{
  "vocab_size": 512,
  "bias": "qkv",
  "parallel_block": false,
  "init": "uniform"
}
Each number is 128 + 32 x the weight over its row's rms, rounded and kept within 0 to 255. Layers, rows and columns count from 0. The size above them is the row's rms in percent of the matrix's.

# layer 2 MLP up, 1024x256, rms 0.322, rows 685-711, columns 128-255
size [ 99  94 101 106 101 101  98 100 100 100 101  87  99  98 106 101  95  99  98  93  98 105 109 104 113  99  93]
[[184 131 121 174 129 142 105 115 137 109  57 135 126 122  77 164 119 122 125 125 118 185 163 116 144 195 127 134 159 158 131 119 105 151 127 173 116  96 127 132 109 142 144 143 164  97 169 194 155 151 148 160 115  73  46  63 161 117 135 103  72 142  86 124 136  81 135 122 130 120 121 139 115 113 119 143 134  89 180 140 119 119 116 118 143  80 180 138 176 141  83 212 136 121 126  77 137 147 122 104 134 203 111 154 153  97 125 110 124  89 121 105 138 113 155 145 175 126 147 131 187 102 132  76 152  87  98 161]
 [ 86 171  87 143 150 100 111  70 120  89 117 154 148 154 152 146 189  90  70 109 128 154  80 150 190 155 157 112  93 154 127 163 181  79 126 111 136 130 139 110 138 138 185 136 162 137 131 129 132 158 140 149 177 130 120  96  84 124 122 115 152 142 190  86 133  82  89 128 120 192 166  47 122 132  51 132 136 152 123 112 122 120  76 125 123 124 122 139  59 200 107  79 105  78 126 150 134 144 134 189 113 188 137 192 135 164 103 157 115 163  86 128 173 134  97 144 134 115 125  71  87 179 131 143 122 110  96 131]
 [ 54 170 158 116 128 117 120 166 183 156 103  92 183 166  73 127 155 120  89 103  77 163 141 117 107 140  81  66  89 119 146 191  88  66 147 120 111 118 112 149 190 152  90  79  94 192 174 104 116  97 130 164 169 170 153 131 111 124 110  87 150 154  79 118 128  94 122  60 137 151 126 116  94 143 153 111 128 155  97  76 157 106 103 108  97  78 120 116 126 186  98 140 148 150 106 136 151 140 113 126 104 143  83 108 145 108 107 134 110 172 100 110 114 164 140 172 181 160 193 123 158 171 144 117 103 159 131 125]
 [103 137 110 177  83 113 129 141 153 186 139 113 188  72 149  91 149 155 141 166 158 165  76 144 144 133 119 124 152 103 102 135  91 186 102  92  98  95 163 109  96 117 144  74 155  86 122 116 101 128 146 114 155  90  98 102 152 143 158 121  66 124 122 156 116 197 137 101 141 188 179 182  99 130 166 127 164 157 147 102 132 154 119  63 132 155 120 144 173 116 124 123  99 121 115 132 148  85 156 162 160   6 193  99 168 124 160 114 100  68 118 152 175  79 162 130 149 103 100 140 117 157 161 138 108 111 112 131]
 [137 142 142 150 125 155 165 172 113 110 189 162 128 103 106  79  98 148 173 144 133 134 153 148  93 117 116 146  68  75 111  96 154  62 114  85 105  96 128  99 142 133  68 156 173 166 159 138 119 122  97 143 125 125 120 161 113 101  83  74 166 124 155 157 133 119  94  91 125 152 150  89 131 152  77 182  99 185 102 150 154  74  72 152 106 134 151 122 148 144 137 144 147  77  84 113 142  75 189 186 112 119 111 113 192 105 181 167 162 142 128  72 160  98 126 118 106 153  86 132 154 166  68 121 106 126 112 140]
 [116 134 123 110 164 138 168 170 156 143 141 107 101  92 109 136 135 139 118 140 176 117 127 134 132  90 173  79 135  99 144 144 115  94 106 167 132 124 133 150  84 122 139 149 172 152 196 190 163 121  88 150 210 154 140 120 146  82 181 103 130 147 125 127 159  91 122 116 175 144 134  58  77 145  87  99 185 139 126 143 145  97 122 135 125 118 161 145 186 110  97 133 108 118 133  79 178 204 167 163 125 118 160 131 161 138 136  93  99 102 164 110  97  93 112 175  99 112 159  81 135 127 142 102  89 124 148 203]
 [134 179 140 123 112 125 137 102 128 121 176 127 134 127  95 129 122 134 101 156 174  75 158  98 131  91 189 152 197 154 166 148 106 126 117 134 106 132 102  72 139 119 131 148  58 172 142 110  66 121 149 216 172 112 145 210 165 171 150  90 146 143  72  90 133 146 147 114 124 128 156 145 142 133 180 129  92  75 185  75 115 138 103 143 112  57 149 121 113 114 102 137 160 177 121 115 112 144 103 110 103 151 150 102 125 148 106 110  86 144 113  99  74 111 174 145  98 151 140 165 129 118 166  57 162 130 114  90]
 [ 70 187 118 130  93 124 157  73 125 114 136  80 144 133 141 124 140 148 116 120 149 134  97 112 148 106 144 131 109 194 141 173 104 119 162  91 118 138 186 154  88 137 117  86  86 205 118  97 175 167 158 175 151 148 108 115 122 118 149  65 146 149 122 167 124 108 124 156  84 126 166 135 123 102 123 191 128 174 123 128  93 111 196 152  61 108 107  88 113 159 131 110 143 147 110 149 126  98 160 138 157 132 107  88 117 114 102 116 133 134 202  62 109 156 134 141 109 171  84 141 139 148 162 173 154 126  78 159]
 [ 70  95  86 130  96 155 111  79 146 137 109 129 107  93  61 135 134 142 141 143 101 133 167 160 118 155  80 124 117 150 106 146 127  82 192 162 153  85 182 123 108 119 150 155 214 185 139 144 147 153 108 150 101 133 155 109 101 109 225 126 121 122 109 113 153 103 117 181 169  90 121 166 128 181 141 101 125 177 132 200  71 158 191 167 201 101 103 115 162 172 112 122 120 137 106  52 123 165 164 152 149 141 152 106 158 101 171  89 139 190 127  96  92 125  83 132 136 106 179  95 142 145 124 178 104 166 152  86]
 [113  70  87  57 128 165 143  71 135 143 144 166 104 118 131 146 153 129 139  88 119  76 114  90 121 130 188 108 121 100 138 132 140  98 162  68 154 143 116 100 122 127 115  69 113 147 163 125 121 135 121 110 129  85 184 179 119  90  80 196 105 102 175 201 158  69 155 157 131 156 143 119  86 167 119 196 145 133 139 113  86 142  85 121 101  78 108 172  81 124 140 144  99 152 136 143  75 139 135 129 135  84 175 119 141 128 109  77 140 118 130 114 165  86  91  95 137 117 148 127 163  60  95  94 114 109 134 155]
 [182 148 134 144 149 137 106 122 162  93 129 108 169 100 150 122 109 141 173 163 134 153  96  97 141  70 179 134 119  77 131 162 179 111 108 167  82 110 117 135 111 138 161 137 101 128 130 150  95  55 132 167 130 162  92  90 160  75  91 141  98 119 110 207 138 134 146 157 158 134 131 156 145 140 128 169 101 128 148 130 125 127 155 185 125 166 123 157  67 157 125 111  99 118 105 168 121  88 175  82  87 144 154 145  70 123 178 169 201 139 172 132 112 105  62 120 170 102 162 118 165 170 105 105 102 163 184 155]
 [117 106 198 142 150  85 149 163 137 148 115 137 176 103 105 123  65 131 106 176 183  63 155 122 144  88 159  52  86  90 166 174  58 119  58 156 121 144 124 123 135  41 125 126 119  98 121 146  88 167 114 111 101  87 156  61 169 179 175 119 173 120 129 124 130 111 109 170 100 167  54  84 102 145 105 152 133  54 154 116  82 137 187 123 165  99 155 131 152 163  99 162  85 158 120 192 133 142 141 152  73 128 134 132 130 102 124 118 167 111 196 164 181 117 168 100 118 184  82 162 129 144 130 114 145 116  80 114]
 [101 123 150 149  91 116 147 108 130 168 192 111 113 116 106 100 113 123 131 107 136 142 155 122 151 132 156 120 130 155 122 139 114 186 125 176 187 101 103 161  83 163 113 128 172 122 118 126  62 132  88 120 108 148 168  95 165 132 157  64  99 163 166 117 128  87 132  81 176 161 170 133 104 124 118 115 123 134 134 121 116 135  90 193  89 114 145  94 108 128  85 134 100 153  98  86 131 169 127 154  97 144 160  98 123 137  87 148 103 111 141 139 126 105 173 149 122  92 112  97 175  81  86 119  91 143  92  78]
 [151 148 153 129 127 117  88 119 140 203  70 132 186 131 140 112 138 129 112 109 147 189 106  97 171 163 136  69 127 189 119 102 118 179  72  73  88 166  66  91 161 162 158 134 130 152 205 130 114 125 135 129 160  53 153 129 104 116  86  64  73 137 148 125  88 101 154  54 112 166  92 103 172 135 138 132 164 109 135  87  79 152 149 125  85 126  83 177 178 131 120 115  89 129 119 194 144 132 182 158 101 166  96 138 145 147 121  90 129 122 113 105 131 109 148 162 135 118 104 122 158 123  88 154 126 119 135 132]
 [ 92  87  71 189  83 139 108 136 155 105 164 103 178 182 147 116 159  47 140 118 155 103 113 187 170 163 116 184 117  96 110 134 158 181  98  66 124 121 118 164 180  85 132 119 150 125 176 101 160  85 124  77 112 149 134 148 148 128 164 154 125  84 136  79 121 109  74 102 118 125 167 118 150 143 104 150 158 103  76  85 103  87 121 130 172 113 116 179 124 124 154 119 151 110 107 119 155  73  77 132  95 111 141 115 186 106 113 121  89 106 133 186 107 138 141 205 102 126 142 131 119 121 122 157 127  63 132 128]
 [116 177 121 120  97 100 171 113 186 105 127 132  98 195 171 157 155 147 151 151 127 137 109 178  96 162 129  63 161 136 124 191 133 133 109  95 147 133 161 112 186 144 123 111 191 134  92 152 147 159 138  94 133 155 136 128 124 120 155 182 158 153 109 148  99  88 119 159 140 127  56 173 144 189  95 112 150 116  81 111 109 107 106 183 107 143 128  71 129 181 143 116 128  66 155 117 194 123 109 139 153  60 199 146 135 113  74  95 136 126 111 143 123 135 107  94  79  93  36 156  70 180 135 133 150 144 152 177]
 [215 124 101 139 169 224 136 137 136 103 147 115 126 107 202 101 139 158 152 204 172 105  86 172 180  81 108 153 171 113  93 133 157 206 162 106 120 138 132 137 179 115 183 166 136 193 122 122 152 154 118 157  71 160 131 130  86 102  79 130 133 121 156 136 159 121  92 154 165 128  90 133 137 128 110 143 128 182 182 120 166  88  97 151 177 155 117  79 192 155 125  93 126 149 160  92 143 152 120 121  89 113 105 151 162  79 119 160 102 140 135 185 121 232 172 155 185  76 115 145  83 158 113  89  68 135 125 126]
 [165  93 133 149 146 100 128 121 140 184  96 129 125 161 106  81 120 174 143 132 130 125 116  71 147  59 105 154 183 125 114 113 113 160 185 121 121 147 119 143 100 140 110 163 142 102 143 104 172  85 154 124 108 168 120 153  64 114 162 157 126  88 151 133 116  98 163 155  77  92 114 129 163 135  94 123 173 118 128  59 164 115 118 166 184 120  35  60 133 122 147  81 111 104  60  88 136 110 190 133  97 141 115 112 107  88 154 122 105 177 137  86 141 166 116 156  67 141  99 132 126 155  77 221 108 101  83  93]
 [161  84 132 157  71 156  82 115 163 122 184 119  48 163 152  77  74 115 136 126 143 121 155 144  99 143  86 177 145 154 112 111 124 109 130 136 111 112 127  75 111 139 119 157 145 150 109 108 177 152 131 174 191 115  76  78 123 125 152  97  86  93 155 123 153 168 158 153 115 151 101 120  98 165 108  45 169 108  69 115 142 138 138 164 164 165 149 117 131 137 129  85 109  68 148 172 225  73 140 176 133 157 130 110 134 115 153 148 132  85 113 106 103 168 116 138 161  94 102 120  81 148 211  65 160 179  52 155]
 [108 135 160 143 130 171 158 196  67 167 161 141 136  87 117 121  47  84 155   0  91 170 161 152 130 123 139 129  97 122 190 108 144 122 153 121 173 120 156 121 163 106 143 152  72 114 125 174 153 139 138 106 186 196 146 104  85 157 105 163 196 152 186 115 172 106 140 107 171 112 154  82 130 135  71 143 106 126 135 197 176  84 197 133 114  78 138 175 156  66 119 111 113 142 141 112 199 119 128  91 181 137 147 123 133  98 117 115 144 148 112 105 102 146 168 160  89 129 107 178 197 140 125 160 120 132 114 130]
 [145 171 126 161 134  98 126 130 123  94 141 112 162 127  84 131 155 151 179 104 140 165 111  88 165 187 120 177 170 160  86 144 110 128 126 167 122 163 186  63 123 124  84  79 102 100 120 120 174 106 163 180 132 109 255 118  71 103 138 135  67 103 136 142  86 111  55  93 126 136 100 177  55 113  98 150 142 131 131 167 165 174 129 138 118  80  90  74  83 118 132 114 140  53 133 116 140 165 105 150 119 139 126 149 114 158 156  92 130 190 102 114 129 117 129  49 133 117 210 115 168 207 126  68  87 123  80 119]
 [100 130 117  73  63 110 127 193 118  83 125 129 116  87  82 133 105 110 101 125 111  98 132 102 179 112 199 113 142 145  94 104 166 122 146 140 134 167  88 113 107  93 148 118 146 141  87 123 126  92  95 160  91 140 163 109 117  81 126 158 157 110 109 111 143 142 126 185  71 175 103 152  82 124 101  99 113 134 149 133 133 152 130 121 158 192 148 141 170 138 153 191  89 128 119 151 149 146 113 127 135 165  90 112 148  88 155 123 116 141 213  50  95 157 155 179 149 103 161 129 154 153 118 123 126 115  86 161]
 [140 147 130 144 117 124 141  61  91 119 130 171 112 140 114 145 103 157 150 113 120 144  92 145 101 114 169 120 154 104 131  75 177  87 136 138 115 107 163 138 153 165 119 107 108 117 110 160  97  94 148 134 112 142 122 199 148 125 187  99 158 146 111  90  99 114 136  98  63  94 154 208 150 108 140 154 103 215 130 129 148 130  94 157 121  94 227 114 101  96  72 187 195 105 132 142 144 173 130 146  72 171 120 139 198 170  34 164  93 140 102 123 145 145 170 196 145 134 107 104 111 116 180 102  85 157 164 123]
 [ 25 179 143 133  76 184 115 114 113 127 103 209  99  94 126 160  90 141  97 151 150 140 108 112 178 145 202 115 127  99 162 121 128 179  93 138 121 179 141 131  60 149 202 165 110  78 138 142 107 168 143 100 176 146 105 130 160 173  72 184 103 135 201  82 142  97 139 113 138 163  83 181 126 160 118 142  92 164  95 124  68 104  82 109 122 109 131 164 162 117 209 148 109 125  97 140 111 161 122 127  79  98 131 147 152 151 135 143 109 137 168 127 175 120 175 114 139 141 130 138 109 153 197 115  97 138 121 135]
 [166 142 121 139 116 165 111 168 170 191 153 124 114 156  82 199 144 147 128 168 117  96 175 145 176 129 143  93 147 167 101 140 113 139 137 153 121 101 142 149 116 101 182 118  81  79 169 139  93 172 122 172 156 119 142 136 174 149  88 146 112 159 196  84 126 112 122 152 148  78  61 118 194 143 154 157  75  75 112 156 114 153 198 135  99 148 107  93 148 125 142 103 120 161 168 166 124 140 129 150 147 126 109 125 163 145  92 123 118  96 129 143 130 143 143 112 109 168 221 157 146 218 108 137 107 107 112 104]
 [132 100 173 203 112  68 112  81 125 129  88 147 181 122 136 187 133 177 122 101 147 174 108 195 117 145 136  89 198 110 147 131 174 145 138 194 108 113 108  70 107  71 124 192  31 158 120 110 160 112 115 106 139  98 122 187  93  75 101 175 138 129 100  95 125  71 147 144  76  87  71 140 127 143 182 110 139 107 160 112 114 106 108 113 182 122 141  95 113 108 123 156  60 153 112 160 166 101 127 126 134 106 189  87 112 106 112 137  98 139 149 156  82 105 130 148 159 124 145 150 149 135 159 115 114  83 109 106]
 [ 63 123 109 155 112 139  99 123 134  86 140  84 134 105  98 134 140 112 160 146  78 153 129  73 137 118 143 103  93 138 181  98  68 169  94 146 174 154  74 118 115 125 127 176 153 133 177 100 138  92 158 136  94 140 178 154 125  59  75 158 133 138  96 138 184 202 148  98 121  85 111 109 127  95 189 134 129  96  81 110 103 135 121  84 113 142 129 151 134  98 129 135 134 135 146 173 144 130  89 114 102  85  96 125  81 150  86 143  91  91 195 122 125 108 104 123 112 128 118 149 129 127 186 175 128  94 137 120]]
# layer 2 MLP down (transposed), 1024x256, rms 0.156, rows 685-711, columns 128-255
size [101  95 100 101  96  98  98  97 101  96  99  98 105 104 105  97  99 102  95  99 100 103 104 105 100 100  98]
[[136 195 172 140 110 158 150 101  46 157  81 134  49 152 119 141 155 142 109 138  87 101 191 115 122 117 151 141 142 179 145 132 126 173 181 146 140 132  99 186 127 140 113  88 193 124  90 147 105 149 149 189 142 146 144 154 167 153  83 174 146 147 118 112 103 113 171 156 127 189 133  79 146 142 214 195 118  98  64 123 120 125  86 143 122 117  77  97 141 165 107 122  83  91  70 119 125 126 201  79 115  97 142 158 121 154 166 120 118 135 115 139  90 179 144  85  88 145 112 101 133 139 160 142 154  78 138 126]
 [ 97 108 133  93 166 175 160 110 176 131 150 139 147  98 178 182  96 166 148  97  69 148 135  85 130 135 107 192 173 138 191 103 101 105 175 160 141 167 142  80 110 105 187 131 132  89 115  74  81 119 147  92 158 103 122 115 143 195 131 116 158  99 143 147 124  77 118 133 129 127 149 144 138 157 145 165  93 173 103 124 175 102 149  84 165 167 104 143  92  85 166 176 102 131  86  83  68  95 115  87 107  91 100 175 133 118 174 120 110 152 187 129 181  87 130 123  61 109 166 106  91 158 130 138  78  81  68 133]
 [149 145 171  88 103 136 158  91 116 146  90  88 114 141 114 170  57 151  91 135 133 125 133 129 130 163  63  91 142 129  85 110 102 108 154 153  93 204 166  93 103 154 126 121  91  83 154 102 127  96  92  28 166  75 125 129 177 161 151 185 138 107  92 145 186  96 108 152 182 121 206 131  67 112 147 117 153 103  86 134  82  75  94 114 146  88 149 123 132 119 127 130 126 208 118 147 110 166 149 186  89 185 109  94 143 127 111 125 106 105 156 154  95 125 161 101 152 136 132 177 126 113 113  97 126 140 138 138]
 [ 92 115 123 153 140 150 160 131  76 114 123 143 152  83 144 145 113 119 100 166 185 139 145  86 165 116  90 115 113 118 114 131  92 198 123 142 194 152 113  82 113 107  72  65 127  80  67 116 103 130 142  79 129 136 131 118 139 118 146 139 111 171 143 208 127 137 108 142 200 105 110 145  83 174 116 117 100 113 175  63 105 105 190  78 154 121 118 150  86 152 114  70 139 145 110  92 163 124 133 108 183 152 179 157 187 145 122 170 176 155 170 118 116 131 113 157  87  93 128 147  63 131 142  64 144  31 157  96]
 [138  94 116 110  85 114 151 128 122 117 183 128 150 108  78 149 163 144 113 115 105  97  88 105 172 157 128 187  83 214 150 103 107 132  95 134 171  97 163 133 118 132 173 116 155 102 165  86 123  88 136 163 214 118 145 107  92 110  71 116 178 121  98 141 157 129 188 135 138  88 108  92 138 152 101 106 200  80 147 108 133 140  97  99 140 131 136 127 132 162 144 155  98 161 129  87  91 116 178 127 139 147 106 142 139  64 122  86 112 139 124 107 209  95 123 127 149 166 161 149 167  89 123 137 124  98 152  55]
 [132 101 111 118 102 111 132 124 149 105 142 155 111 108  87 143 183 120 117  80 148 121 104 100  96 110 151 166 127 200 137 116 143 188 198  67 104 118 129 101 168 135 121 127 150 134 186 133 167 145 107 118 175 167 102 141 107  80 132 182 164 153 136 102 173 101 151 143 115 158 177 115 114 117 206 183 140  81 189 122 200  77 126 201 120  44 144  96 129 171 165 150 145  93 159 159 126 131 139 164 140 109 191 108 137 121  98 114  58 161 191  71 117 158 127 150  88 141 111 132 113 118 119  80 115 137 139 117]
 [104 118 153 121 141  84  84 145 137 155 114 106 107 104 172 124  95 156 157 118 117 132 108  96 111 156 162  68 122 144 158 125  79 122 119 137  89 137 166 180 109 114 133  71 140 197 207 110 142 102 147 158 121  55  87  95 121 117 143 125 155 169  93  96 129 153 139  96 191  88 186 128 161 129 135 147 101 139  67 157 117 128  99 157 197 134 127 117 144 136 156  21 115 170 129 119 114 105 118 125 122 119  63 128 175 168 177 173 160 139 147 149 150 120 102 133  90 120  95 122 114 107 135  55 128  78  97 158]
 [ 95 159  88 153 144 141 144  91  96 111 153 188 125  77 160 141 155 156 150  92 154 154 112 107 136  78  99 147 143 125 119 168 159  94 113 138 101 201 110 161 143 116 164 136 135 100 117 130 118  88 182 115 127 127 169 124 127 161 117 110 107 144 143 123 112  83 116 150 198  40 121 194  73 114 131 172 107 153 106 148 152 107 109 132 135 147 171 125 122 125  93 174  91 113 147 118 121 147 141  95 127 111 104 191 139  85 141 142 162 104 152 119 169 141 200 109  31  79  88 123 100 129 128 127 106 114  85 137]
 [ 99  98 107 170 154 122 119 105 113  94 114 149 191 102 181 130 137 127 129 121 117 164 180 136 120 166 147 118 102 181 104 167  72 113 135 113 158 164 127 108 169 170  50  74 118 123  80 159 158 102  94 189  85  93 119  49 135 148 125  87 139 133 138 143 104  99 173 140 117 159 135 157  98 104 201 167 186 125 123 101 132 115 144 163 208 135 133 150 206 139 176 107 169 185 112 116 145  86 133 156 103 141 147 148  96  99 128 159  81 131 134 109 158 193 185 161 131 143 146 100 156 123  95 138  81 144 117  68]
 [103 120 107 134  88  77 128 143 162 107 113 131 114  78 129 138 148 145 182 111 119 123 149 138 136 170 140 165 114 133 146 157 138 151 212 125 110 119 112 164  86  68 157 153  87 126 133 130  81 108 169  99 101 172 166 157 115  88  70 131 105 142 121 151 134 104 121 134 157 139  93 196 160 138 164 126 166 135 135 136 152 121 179 205 112 125 124 118  93 168 149 139  71 112 185 143 124 126  66 113 123  62 121 118 125 130 126 182 156 106 139 170  80 148 109 144 153 121 115 115 116 103 152  86  87 161 128 114]
 [111  88 167  97  75 135 180 137 142 146 114 169  95 134 200  93 186  70 122 113 189 155 110 153 105 148 141 208 142 160 124 110 167 106 111 105 137 132 224  86  93 115 137 135 169 121 151 117  74 149 152 130 121 150 140 117 111  99 144 130 113 103 134 154  82 108  94 116 158 150 131 140  93 115 124 118 121 125 136  78  90 159 104  84 149 150 138 150 104 136 121  91  83 116 163  99  68  63 130 128 147 149 142 144 172  83 188  97 173 191 146 160 172  94 123 159 128 127 118 163 144 130  91 181 189 123 146 118]
 [121 164  58 108 117 116 186 166 151  85 209 144  62 142 182 110  90  95 157 161 172 167 125 123  94 115  82 118 133 145 143 146  97 117 129 203 145 106 139 151 144 138 161 123  66 142 132  82 113 107 107 134 169 125 170 151  98 127 148 179 143  92  80 131 149 125  99 148 169 143 186 152  77 138  95 143 202 120 110 170 152  97 189 195 152 134 159 117 129 140 145 130 123 133 104  94 132 136 175 208 160 161 147 170 126  53  57 171  88 185 162 149 132 108 132  91 168 177 135 146 127  99  81 143 130 129 148 155]
 [ 84  78 108  99 170 155 219 124 112  89 105 105 142 163 132 151 169 160 119 134 125 135 239  40 129 129 134 124 141 110 146  80 126 123  96 148  96 157 159 150 113 139 117 104 156 117 135 141 152  55 185 146 126  79 142 116  90 113  97 116 158 118 164 118 147 121  78 144  64 140 154 105 110 126 191  80 123 139 133  99 121 112 135 164 164 109 135 134 148 157 139 175 144 146  70 110  85 162  93 112 141  95 152  88  66 118 137 127  99 141  80 124  93 112  93 128  81 104 121 156 126 167 153 158 158 147 171 110]
 [145 152 124 145 128 136 168 171  88 150 155 153 129 154 121 125 167 200 107 105 123 144 128  73 105 152 113 103 108 146  79  86 137 109 112 122 120  93 108 180 100 142 102  71 155  89 111 141 122 159 163 131 128 138  80  83  53 136 182 171 121 143  79 156 152  99 148 151 178 113 144 152 102 102 171 116  59 139 124 126 121 140  83 163 140 182 149 136 157 171  90 136 153 127 156 149 142 171  88 182 195 184 109  88 141  94 178  82 143 113 110 129 138 132 129 156 193 123  97 149 207 167 113 137 141 137 101 148]
 [136 166 121 157 139 111 147 116 176  96  88 155 186 113 102  81 184 123 176 143 161 160 144  70  87 153 115 202 128 140 127 159 146 167 119 152 128 129 123 143 132 130 119 133 118 157 159 121 183 120 134 157  69 165 128 135 159 102 170 162 113 119 124 120 120 100 111 106 139 106 104 145 169  74  92 144 116  92  84 118 131 149 173 135 255  90  71 125 111 156 151 127 148 141  83 105 143 104 138  89 143 151  57 155 172 106 135 134 129 125 136 159  96 185 158 175 129 189 142 192 134 138 100 101 112 147 167 187]
 [177 115 120  99 161  83 108 144 209  94 104 110 153 148 156 100 126 150 132 109 114 125  92  88 123 148 120 101 139 108  99 122 186 100  72  81 131 132 161 100 162 147 137  92  90 110  98 168 134 201 124 125 193  71 107 172 138 139 139 161 126  98 124 116  93 128 145 161 138 148 156 145 133 104 149  93 125 202 118 135 141 126 110 173 126 141 109 126 155  80 181 171 147 110  77 100 113 119 108  96 136 106 174 166 124 130 101  89 135 152 103 109 132 143 221 126 112 114 112  87 117 129 109  84 127 180 197 161]
 [119  77 132 138 167 110 171 139 131 127 117  95 134 123 159 143 144 105 160  57 142 156 127 117  60 100  99 190 132 121 122  97  66  45 141 149 102 110 139 118 120 125 117 131 100 195  96 118 114 135 108 137 170 101 194 199 139 160 107 116 204 104 115 121  75 113 172 100 128 121 131  60 127 174 111 113 113 129 103 143  98  93 142 109 161 119 103 200 139 123 105 145 133 145 105 129 109 108 100 109 113 139 107 159 115 132 180 153 145 100  79 127 126  95 147 114  98 202 125 167 183 145  89 122 103  69 169 126]
 [145 148 148 101  64 121 179 170 124 148 135 115 179 139  83  88 175 127 128 121 135 127 177 105 115  81 167 171  78 125 153 123 171 165 104 113  51 112 144  91 154 142 120 169 146 136 104 134 182  84 152 147  87 128 167 171 121 176 174 175 125 152 137 159 124 115 122 111 145 111 120 109  54 138 105  86  70 161 160 164 114 107  77 127 197 113 141 150 128 139 118 194 155 194 100 139 142 128 133 185 142 110 138  92 115  59  89 193  86 142 135 130 157 108 114 130  69  98 109 170 151 188  78 127 118  98 140 171]
 [ 76 131 114  77 172 185 144 132 122 189 155 117 103 131  79 123 118  76 135 106 119 150 173  77 109 123 158 131 122  82 141  92 181 117 174 131 129 113 124 169  88 151 128 149 144 120 131 134 139  88 155 194 176 148 119 143 186 133 141 120 106 102 169  66 155  98 124 123  84 143  54 117 200 159 182 121  99 120 164  99 170 127 177 169 159 139 116  87 133 130 166 135 180 157 149 146 118 131 169 100 149  77 159 171 107 153 143 121 107 150  90 106 113 142  69 140 116 118 177 112 100 154 117 126 119 200 181 155]
 [ 65 158 157 170 165 172  92 111 166 157  91 115 157 118 154 144 159 119 138 140 200 147 145 156 150 157  90 192 134 179 109 109 140 146 127 152 122 124 135  66 120 158 157 154 134 129  94 146  93 108 157 125 118 144 156 110 156 122  93 131  60 155 157 109 114 202 100 152 110 172 108 111 144  89 129 139 133 102 163 147 118 114  65  64 154 158 108 143  89 161 149  90 162 136  54  53  95  82 117 143 147 114 102  95 178  96 129 119 111 121 128 113  66 153 145 133 167 139 145 122 124 100 120 166 166 143 172  62]
 [169 132 116 192 130 167 149 116 101 139 179 119 112 153 103 134 142 159 143 129 161 119 128 165 119 113 111 137  72  79 109 137  68  93 146 202 138 179 153 108 125 129 134 128 160 153 114 186 129 171 157 145 153 181 147 106  74  73 135 145 154 152  99 114 110 103 107  69 114 119 138 114 129  62 163  83 113 102  88 179 117 133 141 152 149 134 147  61 109 192 142  60 124  77 116 185 163 141 144 172  93 115  89 151 152 121 106 124 131 105 111 109 119 119 174 169  97 105 111 160 143 183 160 116 110  72  97 150]
 [114  93 110 105  94  86 139 137 144 156 136 107  97 122  86 129 134 174 118 150 162 167 125  66 157 123 116 118  97 143 144 112 163 138 139 141 159 110 151 130 111 136 165 181 130  56 152 122 133 120  98 126 117 153 149 148 150  81 114 147 118  62 119  87  75 151 135 145  38  97 146  66 110 128 120  96 113 127 179 104  81 110  91 107 177 134 112 134 159 160 121  82 143 108 168 143 177 136 129 133 189 157 100 130 164 136 154 173 168 137 173 125 126 153 135 159 114  42 110 120  19 144 168  96 127 119 121 237]
 [ 62  90 138  80 166 128 197 210 156 135 104 144 127  69 165  60 130 135  97  93 137 105 123 159 146  76  93 134 148 121  96  70 138 144  68  95  97  96 118 181  99 122 156 130 142  85  97 130 143 109 119  85  90 191  78  90 147 140 120 102 103  81 110 100  97 169  47  97 130  56 132 113 134 142 151 185 186 125  69 127 142 158  73 143 147 205 137 177  76 180 178 133 123  97  77 162 115 114 173 139 108 120 155 136 119 122  44 156 144 137 118 109 185  93  95 140 161 113 160 168 132  82 171 131 166 115 136 109]
 [125 165 135 108 158 153 105 105 127 171 133 179 182 154 105 165 107 140 158 137 102 122 143 172 146 136  99 138 142 135 141  62  66 116 136 103 134  94  80 129 153 143  90 183 142 130 130 151 149 142 126 144 127 119 130 101 147 155 127 160 136  59 153  61 164  97  77 100 126  76 179 127  91 112  99 108 119 159 106 114 147  99 111 172 137  90 130 155 187 130 127  70 126 132 105 160 230 121 146 118 106  92 123 199 123  82 147 147  68 108 125 129 154  99 112  89 118  71 173 150  91 145 173 107  87 141  72 168]
 [122 161 120 140 160  93 116 132 138 129 143  91 141 118 102 131 105  64 139 164 135  60 163 158 132  94 160  89  98 150  91 100 180 142  64 139 152 137  57 105 149 146 164 143 140  93 124 160 133 124 116 131 116 116  99 121 189 149 144 139 119 119 117  64 105  75 115 117 182 124  99 160 148 158 140 128 117  78 134  96  99 156 150 158 108 152 111 146 173 117 143  68  97 134 113 100 125 141 162  88  82 136 138  97 176 192 115 121 145 129 103 122 107 151 142  42 146  99 132 186 145 171 161 111 131 105 156 117]
 [103 118 123 103 172 169 154 149 125  97 146 111 153 165 149 135  98 151  64  59 135  95 130 166  56 110 156 114 158 158 107 137 138  97 153 142 152  76 157 115 127 129 153 194  98 165 131 110 159 131 135 182 110  88 103 106  77 153  80  86 132 173 128  91  71 176 133 172 121 107 145 141 161 136 122  60 165 103 126 119 101 122 118  72 109 145  67 129 137 163 175  70 155 131 126  78  42 117 145  81 112 107 123 106 125 114 166 172 132  97 174 126 125 117 142 165 178 163 142 106 131  71 126  90 140  89 162 128]
 [162 129  95  74 140 108 109 151 111 134 100 106 165 148 134 109 135 208 128 148 130  55 135  86 133  89 147 151 113  98 151 212 181 126 144 153 134 152 130 158 107  83  70 164  91 138 149 165 188 144 119 152 111 111 157 142 125 166 147 127 202 113 201 152 132 175 161 107 140 142 156 123  67 123  99 145  32  96 100 103 117 145 105 121  94 126 187 111 115 112 142 237  86 176 161 133 132 132 142 106 138 127 142 157  94  77  66 180  94 132 147 119 138 171 119 106 105  69 105  91 133 156 135 129 120 112 135 102]]